python train.py --n_kv_head=4 --d_mlp=256 --parallel_block=false --init_std_o=0.0 --optimizer="laprop" --beta2=0.95 --weight_decay=0.061 --lr_head=0.01 --grad_clip=1.0 --schedule="cos" --final_lr_fraction=0.0 --doc_mask=true --dataset="wikipedia_en"
Each number is 500 + 40 x the weight over its row's rms, rounded and kept within 0 to 999. Layers, rows and columns count from 0. Numbers have three digits each. The size before them is the row's rms in percent of the matrix's.

# layer 6 MLP down, 128x256, rms 0.141, rows 55-127, columns 128-255
111:448558516508526509487445449552471544493460506451465507492500479563549497489518494506519427541468579475494423381540445427522398535457493490507501527480454480523462546433430484506491521508473542592442459470562544489538538471420545571569456540492514486574501455561505502510505518513471487451506503470464534492486507562502481512498499474530474527484396432474494511429450479461498458518499
086:542503483478450419496489539513540521569558529464578493542443498496521466581519493503510483568588553488498507410475459460497478499567477479525449554502482540511529523455434555541500507458458426516435524539482485452530490501464471506472479442470471525474428517426472547427437448584553466483497530508512512533429445460545566572532479550465558531498490477500574475425570468539412545496512
098:455515490493482491569465525436500442532470513431489560510489520519560500503463512531495482529509514429526568467566450528468453466539472513459492576503506452523510513576591504494557474500425560450580435454498462465522528426477529484534436472511502509485582481550469498470523476554493492467470526480446518547542570506469454513552476453519553481462507540551614473461482535467506463533555
081:578488461445552402440440568473489487565530476538481434488509475528510476504518486559485529461496512480487517515604516516527515515501574491454454476531513522511498479528517550427518491483535582481479605540475452498462505474462588526485465494486415531527471477478474514483475496395545478487535485456502549531482473417474507458453526424422472536439549510556493481474458529504545466471524
072:537475447416554530464621503448547496561505453438501513509507542482513474591531471565532449437506486546496500540473553471495587534476458491481489546507434506435521504516498527508517540593490498517400497488514512475524465454500498523486501499482513514471528528496567508463563547468453512563515528498525470457555504451486490487425442482488507531487434504478478458547382543615500487523477
101:460513486562574504478500500440523473506547460422518541473513519498526507387552504529553509421500487486489501499455501509522447482501452518398519571592465472500518470516502557493455611528437527508441503506464541518510474507501498490519481562483458492503527436526553493572553474437553531528460494567490554571490447519492537539376455520518524474512511530423505542449515505514526510489545
112:468476493542495499562478517514474520470540486601486401579481579499493438526535480561502553530522456461507556549461512545564513493524497516582495481511482510512563519435530418480558509544477457578446443534470485550481531520506526444531453503508451536488530578525485452534531500555460486498500413498470437498490502477537512548509512437449526475529482520466501505456444476557515458538501
101:617529507533474578524529519478465514520494478474417494438487511498493500560530442529473469465503450447505587563518546492465613503482467444439451490538485482481523555514520510530521482430547541490534540435527444529485522494443469494497422479500482541542541511484509475494482539565502542520517537542506475536451406537504537450528500473538509516567500555485538491432476382461478523599514
110:604474498481469516438568579504509529481466532493569487517443498484488545473487537505502486541448510514507601578434503491495502498431522559480465536499496541455447530495552445475542464480516495511528530498583415434496457531507536517525526583494538469599497500521493495499450514530509539487506525558491515503483458483497525404489518462482555491487529512561492470460511563537482459483523
087:499551506507530446462552447452488525515479518511522538452513514518477549476470539504555503460475495450505478542503513485522503457525487547519476489432487554463443504463556489480478565499426455511585489474455476512482515532513560573573501447527513521503541483571616504494487467474497446568479510523450570460505483549485456512529507508543520475541529517613514487512483499535479452481492
072:487537460424439536451522532571514527498510476557461503522500499478479505556474559445485524449478482456461521489519561490526481478477504532540544460450493380429504498611479577515547456507502496536494465515520503485529468574497406473499456507444549460438511601481509502511549600486449578506520496507515504503504530505458515489562559525490457431525494488474424529540440565519519468461485
116:445520481415437543518491545524478469481485500498461498520526396513522431473512477475498516502433513502499506518577460461526455544446537481511523504487513498511459395518503481508452505535465505533489352540445510536512579613521514479475460517505462564487534560525480552456541494480407523503536555426463483538467549463514493511488485520504519495491518453485495440526505358486444552457498
060:509523364500493537476483563480472475515516559492503504529466517514460535535513484535578519516507441509419495480498448560517542440480545500487490500483467558479506540526545421498491419459493507457436557567499577538440501469461440531497504469366502500492524454527492541491511486544481487547532496557494564516562512435450502490535503519488450466535512505430543503462527496474532459428499
109:461495517539495539535489454524560544573516403485372503469525551531536493420469494533513443527482598478491515502463526470457476490568588515458539524532614505512497479482440576548483476465541485485483527540431537510487463474515482499521574523493498499544502484497483429497438522557513584444439514456466520592510533536512495512528543503448452524480538489457483547516536491522487529505464
084:459410459466532466465472435497528509459530437569487417588536532446554564455529478537543469500490530462479499512560496542519427547554415448478533422551525462489469538493518501488505515455411508466467544580458500456491540542562585540540489464477459503545517528488473481488561524602599465551513506485490519514476539450484498536510504526480532501510485470474537520548438516522489561475484
107:507489518561490510538506543448433542473513502480548563492467469552495457459432487484520518476536561579498534545515502494459552535501509460473505548511433454499462526498465550435459503483513602482540495479512533465488497448492437548420537503509559484487518506526545481478483583531512526498526555493532554447515471508455559498585519509441471492458574475488513502451519504485502530468482
093:467451491505500529567552531541415515543512455589525461464465492447554497483508552478539576513538496497484477486505505531412559513559463563460485515491445409493439461507522518530455491493487457463475520495477607433513525512468517451517499536470557480495463489483519526448527527569562538533509445433481524518526566517504513462524550442587464504489512539442505498579534431460483488470485
104:524500497576523497527454420511436528518483489503475506492464509483510535517414498559518586471460476537489487599495481511442531491482518529471519447557500514548493503509475502522510524491463446499491574447505505422455402431475500536478516524508458564482528543443523436508442506428519521480546523485480523528482504520456492496460489461498477522548475559496534582477558432528498467514506
105:470528488437495498539459432443533509541454505512549501538516504454522470559508513470500525579476487545490441443530454562532493500573491518451527558471514474508458591530445439493563505468468478525510500501508510492512505498505550479525475489505476486486470450453514480477457459505519444511542474434512508511439443489514493483509441427531473445539516514488429486510515337485492513533514
101:505465520400521546508501500489475500522483482491543517541527503459458544506514494474518611611429478502485523494466487442419514548526477524508519534487482521474505529455484444452451459544530419477439472540477513480503436529485474519544494486509559554456384466494521525552482511508514531541541482534540483508412514480499477585461484538499471495558485472541484497520508493504468493549516
106:426519498539509554522501532493528517494535491479538600576552510502514509564467541540473524503470532593510480568468477507493525478499487545502511512551485458533434455459458555552488503564514494586496451498513459480480494579505553560469591491476436500498425465559496419475467543453524495528546488451511484498514528481555486472461493463436507524466490499539398542518493519520477611521461
067:594409380539458503527506512500470494530530473544571490474471475558467518460479518585481485521445478480448524519551504536482544466486489538462496505498558484476464447491523513477549468527505506469401515505456518441506541494357378439492539537409534478500516500475413467452463410502515435566516510459568446487507495497487496476469465498529486492499482511464514485518571508463518509504531
105:518498487499486522506469526522468508452484558513451492539474561545489504511517415574470490519430505458483459585501461496519407465507409580544519504492508553470573494490472497509462507593549492481526514480519432506471469503472482541483546483483487555548483487494492433423487506430532527507453451463485532506537504471492506421438548508417579552452485511556496511494460479534464520533487
100:520497494591452494487661519530464501464479508475582501541506500540448568545477618518442515545538511430502459552501516437474513488470489518449527452562518486512478456537494550487487470451476416488578523366471416492517515555423559542516485470469407486552447463534444539494505437463446456503522496543471523448444498498469434498527440512485484526512482586560453517518494566550549487521476
104:526460515466478540485512453472517585560485554558512587481513542507442460443527559449468468522441416528522522553476466609399516505479506512496485489481497502435455553495442487547482461547542475511482545471508512476495467456477486587507475409501546470540504485464502586472469456520461539509527523486577484492520519533505470478533447452487463522514488511553477530502496435505473492452534
106:483491491431529530476480468500509497527502505432534516441454465491413569527519516452464509509487492447514451598472424509503543510503498511480540479537451497506478598466493546525496481566561362459497525475516463466440521496501513506489507435485525503513387538533510611460401520457524508481467486478557489468584497476473521489486482524528482411539465479528520513492514488482465548443508
094:502441486518455515478526495563526514491463477445466447456535560496483538475518552425503495565604435511477417488483583483520528497490524463563540457478515505530515420535491395515517506530581473619469509503497465467530473494570464437515519576462553503478511510462497443499520489538486578499522441477511479500489514547487563509517517464461553526545531513457397538486540461525511478458487
099:547527486417483493489432409548444432437562553437544513495490520525483469486495483507514516505550547485481567518551584481485476459594454454468531541528535468506467503533533615526444478478538524474476523536574509528441513474495525569546497520490427486487452513433479501510473512454517516517493513454455496467481538466467481493557536512510560457493420526568497467491536479494504462515476
097:498538518487557532410481500547489491500448471499419544515545483526482452499473527463499473481456491528502554470503461504483499514523544555507442523435532460475458505550523424449441478490418506536483389488528538471637516489433486588502528515494585524539450469538557506514494462508508490497485429455520467558469485546489497541489481526457449498513460405470453496569446525552462494590550
101:519546491445507530466512517475493553512562532441524464489551551556532523451505453565510403509489429530500532467468501442565480488568499524485428503474478525531499489540458490516539529579506586583542465548499486525478534508515568529442473432506514510499548511559493560451490517436476442543516537543539517463427512511499470512507465564486507518467526472527529431544504522500455476470417
093:450572487538491528497543602427520527481511517444503559509500520573558484499513544552562477513522549510490474430486481501499516446502484511518518520516512532534535432511508546513548520540482573497428465447543491514514537512474450451543489533467544514508546561512527484468466471502519431454444424543481515551463557508595464554499474505518491516468518524417478441541474497483510463476528
099:553478496520499545526471491549510475467434467552425507504513488531450537558500552515497507478562453518524482499458415567508615518587540491445505477479472524475480460518543392449472525544562399594490491493508447548511522533574510479460456479495438488464513515457489469518464543448496445507574430547479417494536534511507513463548471472535459506460521539515524463515496492529518505475468
104:501560493545530457503491557529504518461414513507483483533535481469472434493492494430499433444503470380497541594586527517513499548497466502519499576555510514513494436485535486489458543452538476558473479490491438567467518556506518423485501530500478387454510471490491422511531478426529532550501503439525495549504481514542536521580528558522495531534502456505539521522524500449447506509550
078:506499519432454551515525450494531519561507520471544548487470484413553419531516522528490517513476483529546463485492444476482422492522514551444491603557530464495468473438579480551476478449514517505446460532462449507472525505515472485460464488553556499459548483471506477451500455487448491472516503536494461436525501477475472465427417495489533564474561434495489443519521499567488448545523
107:499480494509494465464464465446499577565573499512524461554469488472550480509468458457497443522497491513486474477438484490528477488500517500471523504528485468487512545511447505558431488453526498411512481513443523495494511507492521479485433484501429399531495459545479417598471491490470507545498520495518536518429476519512511430547605428501563475479540507528504538451495520481441498510466
095:452467503541529490427480525532544403453498409504501489473487438506522440522507475604513464447474516562500463458518534504547514478444479504519524509459440576462496505583519484422471535461487573489541444537487530473398497443530490601466500434514391494464503451445512506515460499475475475510415504485509466521518439460476527499523456529456503548489494434513496539508539524477526573550500
103:483474489592501525497464515484511485453522524474479507495503534560466484501517517499498464540482475496505481502426416511472470422461498493457478519492531516510474385500473541598589456487509588516480399447494513484508490458474478507521476401499494485534491499479503565458514430461504434491497438492494433446539528536477500517418491497571541435497486475467529470528515528488525501449503
105:563510490523530525529499456492502434412479562557607476544547442547446571533503486507496583518432443538508483480482514527491448495554479489627472399487504505504560475459550562485540473485513531405500514477475508432487558464488509518514538533520495480510542507562475578494530541518488519500477527490586575518429481517479542492472575551542469478529517488500539500444520540469474506460540
092:467472466537550488548553518565487456419542503539539524463474438491483473468493547474511471598495484439494465574515565503449551528582523575513547462538499478484450509496529503569507500448538481529482498529496498417534459558461517527411494524486521418441495529538447418472512487487478507545448528572474488479496512444512494443578472467525537542461571524458573470498515511512503519555472
098:479488522608547481504461564436521493425459462507505494528509474456524523521533488490481495546444545519511538542504400479473474501450479528546448477467539416449471553527494534535512502558570531504496506555506520524481513516455500441464474496516524465474507424471509519469489526501541427578483555568469498514417491523494556483526486427512417486452424450553460577444501403544500497510598
091:501506530466503486469473504575491458446486471568487511504492542467444516483520431484474541555466464495511423505570484535532492445532575494504522494541535456555534448432511527488527449493516468503525467462487430452507450518423496516464506495499575458537513470577522547440565490525462534473459517413573537445496455526479470474477514490510506462539471501475495498505578529484552544449549
108:446492493482449488494528524493503539422483491441498535480497472445538561440533524553451468476605491454496530602477480508434486463492432484550509483542504500568519473561500535475471488482539539540480508495438426512550485537525444515511494461483451471490500479525491456560470489470512512496482522541472477553414484517473481463512501497507521553436573532495520435547459526488508452620567
110:528557509495499467576525540513518471481488413511474489535522456487553463453482458483525463418429529572519501563546462453486481525514479530451539522505577504556470508544545515527531474443459537443489414560438567510482522527515496417576455608500472541465515434526478488561450523494485532511441484410429440552538469503469508599494475420511408500458398493497460484532480479490521516489512
107:449520483547542515537450509496482532552561458546507482459513484413492537472469491451544495481509510503505446548535453557506497501476452512459517539506503524571518478510523517440513485483532571471511465532474540497496544523528556491580516569504414508475498520521516535455428536542508528526513477558472456589556479493495509548472490592511533504514428457477526498465496579480522505526509
110:488495507566485478521474483530516568483469500510507527520472454569430521458489471546480480486485565462504571488506437559504506491446536515515452501564438551517453536449499447539497514518474503438480451506559474521581502449514495515414589503493563531504453518556498566501479427475472481476509532484497447481539473521554470434524482569463520555510461553464519528520514471453513501463501
109:477457491531508504436494516487530514485526537472532482386569499505456458544505539518497457491493483551505494533547497550486501478484509546578477431538479540471486382454542523515543496552454476497508529490530458504547537499503499446544508438501507528491510535558484502582521414517496438494545516516550467462555555529547482452433520480483530574539445527494459438472523512484519492481573
110:472514490511501514517511555578527630520492441463518465437501551407495561440482416386458527489551530498511473542466468510461503466500508430459437551462565497504571506530492466536544526453542509563531466510495531452464502521477482543482535483502535513462502522515466493454535500442524569491580548474556445463495504504529509454476447436565430492503543548506459474476499391467459449557498
091:506457507550494388525475483494431399536541534537469507414504503514517472458480515542461419468510506466553557570519468422501496433437520534448415420474482466506501536507504492498522450476470454480502517459485533470512515539515591416532584483516470551487465491483495478468565584470539463472489532482558473456541532516590526507504563500460500518510499523500530474559454563547505490499479
112:535474507487588568463454474492453436464546546485472466427481537487449508477501471520511506429532474526483507582506420507480445436522515530472553503502457457434546467508430458449510494463520523497511570550519502508426509543503516420536570477495551486509528551547510472438502481416472409465416521540514531547516489500562516454455529518503512487424424486514461489459473478492510557531488
102:560514491475518503516509522496529536498458459503500516476483516458483509501516523535475501532567476442518564540471545490542450404492503500587510506501480469514486485597496503488419452529461483535520522480486486485488517490516541482602493485505586525488496445406451562449516453504486493502478497472565531472508516500473475514490545478538535523507512534567441487463492484525484487510506
092:516494520508554447511480495497550460566475578519584454494514445482510429507454472490515511461522510480516442429469519513522469554575514477477529517513469440494556541485502448443510497508546466503520517481574567515518481512530550551542521545522547498492529512499450502475491469577519528435547562592492560449503496495454522518467578534553493416440516530489601523462528471529453477519472
094:551476530516472538523511468490474473510516432497490584460511463494535476538536507513516516518372438501508540473491476553441552528477513456555469534455513540481527570482547513496390482457494477438538478510513488498493501468551505444513548516515478556512622502472512502523510479460439495502491547537514378413496554443548485464467515483602482501419576527466528447455468556528538490541474
114:543471505459495437521516533478456526555503493492496535537529468450509534428443410528503493541481455506513561406563498517460476442542475529545474516451540513456513540540462492545494530457597516421515555554535511502454436553488428548548475443479588585498488479438508535524510473536525488424436509486532494518513473496503555516452505522533490530492451449494494466539495581523439541524580
113:454531481512574511528559557539501473477492584497598393505547492547533496440545450444476506480540495516495519551507497549456433497523460490501488440543455547556517585469557525545506509490524536571511564495506484531520503497460491551494519446504517503542496534503523511552496575503486540487507471488451552531491528494565446504581450443484493438464490550499584551474450504522566494498475
097:499478495484472511541533456553502488489526516501566567505457439451594591541511484519462498481479528465493486483432524534521547501474518382446535539434500490542451487514584477588496474476548510554536502488439491440452529506429536478537527432496570502504477466514483454512449441514428493509488485418466477526484433460501382544585559468471581507505593460453539539517493426535512473553519
101:484493474447472497539579507461523468520551557481524480488506565495499519518541530553481432491560519491479452476483506565478459486450511490481563448414529470508524529519498439459487475510475480552482544549516473562482485420565599479524449496458474420473448490527441505536558475524453399505464472580481439435506486444544495464429527582529495615478525526439523519491494428505549574474467
112:470510504500520475499484420518496497462556530523474462577417585497499516530553512466517516477478529436472396488486512490417534475464527461523478402516457493507520532512428484535533480549493404465526434516445556522487479510578579504484475463490459511451542464428543527502488468529505500498585528500522458482472500509488523515408556490507542430518442528508494471451499491449518416464472
109:499492497564471464463461484437441514550530514436465477540503495517474464476524432473489470496471490478509567501519486485493575521476443497470513548500503552500527499553572596505478511520493551531581566495438542525465455516482515465450505563505555578533551492515460498522582450505513423521400443520501438518514467479470479460524415487475502502595455504543446515548557524492500518473549
111:524521496558507493465481448510407523456466448463506539532442492548473567529535558494482441456443460461512521560485535479479490475491515583499489507546441505498488478443479529468468561547484482498508567463569489450553499479536515488472522447501486406563491448521460475530448590522486500456490499440527506515472504513517493474484519524465547535527444560474463481471493537483531588437486
075:508537469536589449478504458537539487464492569518512415493513457502482489504493529503480519509536468469460479483564477535474436522479526462503535539447476522418489533436500450430490558539534471408507592500487535510485526500515449485461507519452399462464518435464517484484492492453488478461440526437515449481464455459517433491568526530495513435448511532527534537523492481503486495481568
104:616491514425492496421457515565493514462479495500542486442502463561474529502480483450480541508457554484488499509479417442456483503468524495470482404464459547463485510494594529556550502502495529489483590454497518528581420448516474481558507502506497468484424504490509551551509454510516506449485526465539484588471498505520507508415474467461545478496446429523462534598504557433487504508524
060:447483585516533489493498521546524506543497573527499489485489480476495544542520541538444542577549513397576471426493483479480502480500503472576531509538526449499555497479489481521498557492477475536557506546509476554515465573598518471498496471627453510459533478484473496442576428508524470509515537550521531554571551479485446503538559516517573496484513528538481484498387530479501488466437
106:513465486558517451544499551523499489508524496443436448439483526541501536491487582442492494462491514503511522489503609493532489470592453487469545447465431492487510484590405572445486508503508519521526565451537533468551548535531485484491491489490468524495489540496525559482603522535465476507536535513548586504495567475511509573521535565521474504473545631530518479518527486528531526432490
100:585516503473486521513544496539514547493474525442451487515525537503491520515527516498489481498457411455523522477456481424554570485521538432489453504523503581541432577535539506507577452521556558523478436434487488483542469427510485529419404489510545506466491527457543445496562511511466561538530570499466523508490473548553548469537402444536437472488491531449569450521499491479525526479495
104:495551493504527612538513489454441527507488505505516552500562466456441501569505495539427487445496439532498493520535519505497594544515527529608508553514561448485408512523461484546452455485466495449532546528386570524492475538498542478520504426497553535488524474469475433545534599526513533517544522500462460456514455561472446485554474511501487531551565491529490534443477466453531394506523
081:455553473449509570460491446510423564496412527502427469504509569533486451445540520502457467521503521563501510529519521551531458515471464529468388530485491413531461550488477550525571463468464523495403519461563528503541491506415487542466508563477463536517485538428435480470507501474458507437432405496532484563523598473539405530487474461411453530486504435445455581488454448534527518542510
111:457485492537506416562533478444479452569484484518544500432646456507514497427538444408510479486531517582492556391510551488515536499483491442501481494525514502492531435489577457515533494464490547472478473516516497514553489520473517417428546464495541498438542432472519544511536485527492517509522518408469526484473511471473497533457506492507515415496527496536446478452493482481489552438476
108:461516531485505529492504517509458472515405482457484478526561518462546541553500503467501504508493501490499498468469593562492547513586516568425510550450481486495505483518510556493575510434558479558480501548514387603542495440504552468400536497489480579480524464476517509421441478489533483485485537474525470391597488471509526529565456474527495568491518497515439498508505527524470527413456
094:525507521498498511461431447492530531575444438490480523454487503428444557435521528483503510521534487482478445487480564545447535500555478517519511550510572547549507510530509488534474480475551440472488528538432486570473451525506492459523607433503546565533538483546517559520470507445538500480519534562507461468482507505511513533534487489502459544504498500474473468418501422511524469488484
102:540500515458391493489461499558493568481483497541580433507471564511523473524470504506552450510500420506502528592433552462470502552489469495551460444500491532545451495433495539489525476494555473524501447522489572503524496514498470507501518506533558555464464454510526495509491505466519541534483459528510467494581529564540516532555462511484463482508539578514516451516480575507505446505514
114:441553494443505505494511575462552558472526516510544557584563498400549482463509455485444567488472582494498475536534457478566463556487601486450468647448536528486580481481507491558463499514494584508494426476511546515565555527450486453540502461488482453470482495486471482514377512486502537524503528471490494532464465489502456440462571483517511467508459487482482477523467416462453487541529
097:461554472445473473451542506522551473487471477588483486446527499566468485514469533452518507521501486544454443467434473521461427535456559503518469536554524529521473520455514546606580489456472448500547432518504503419494492433581512471488443521505461521532503570494465507498497384576498524495504468496477429511489513521448475516548564537507487490464496475533481518563499435528467481523495
111:534458505467446592506497542475517488440567516457476512492536464522488563528450436518470464558407502496499471450513429516518448609543508488526504523428591532519512379520464508511526489464520563543566465481484504561456535456495524459487500522504474496467538480450506554448443529398487508492520495519502451477434484472512438594502594470463502549462456404546562500481540510575508469498430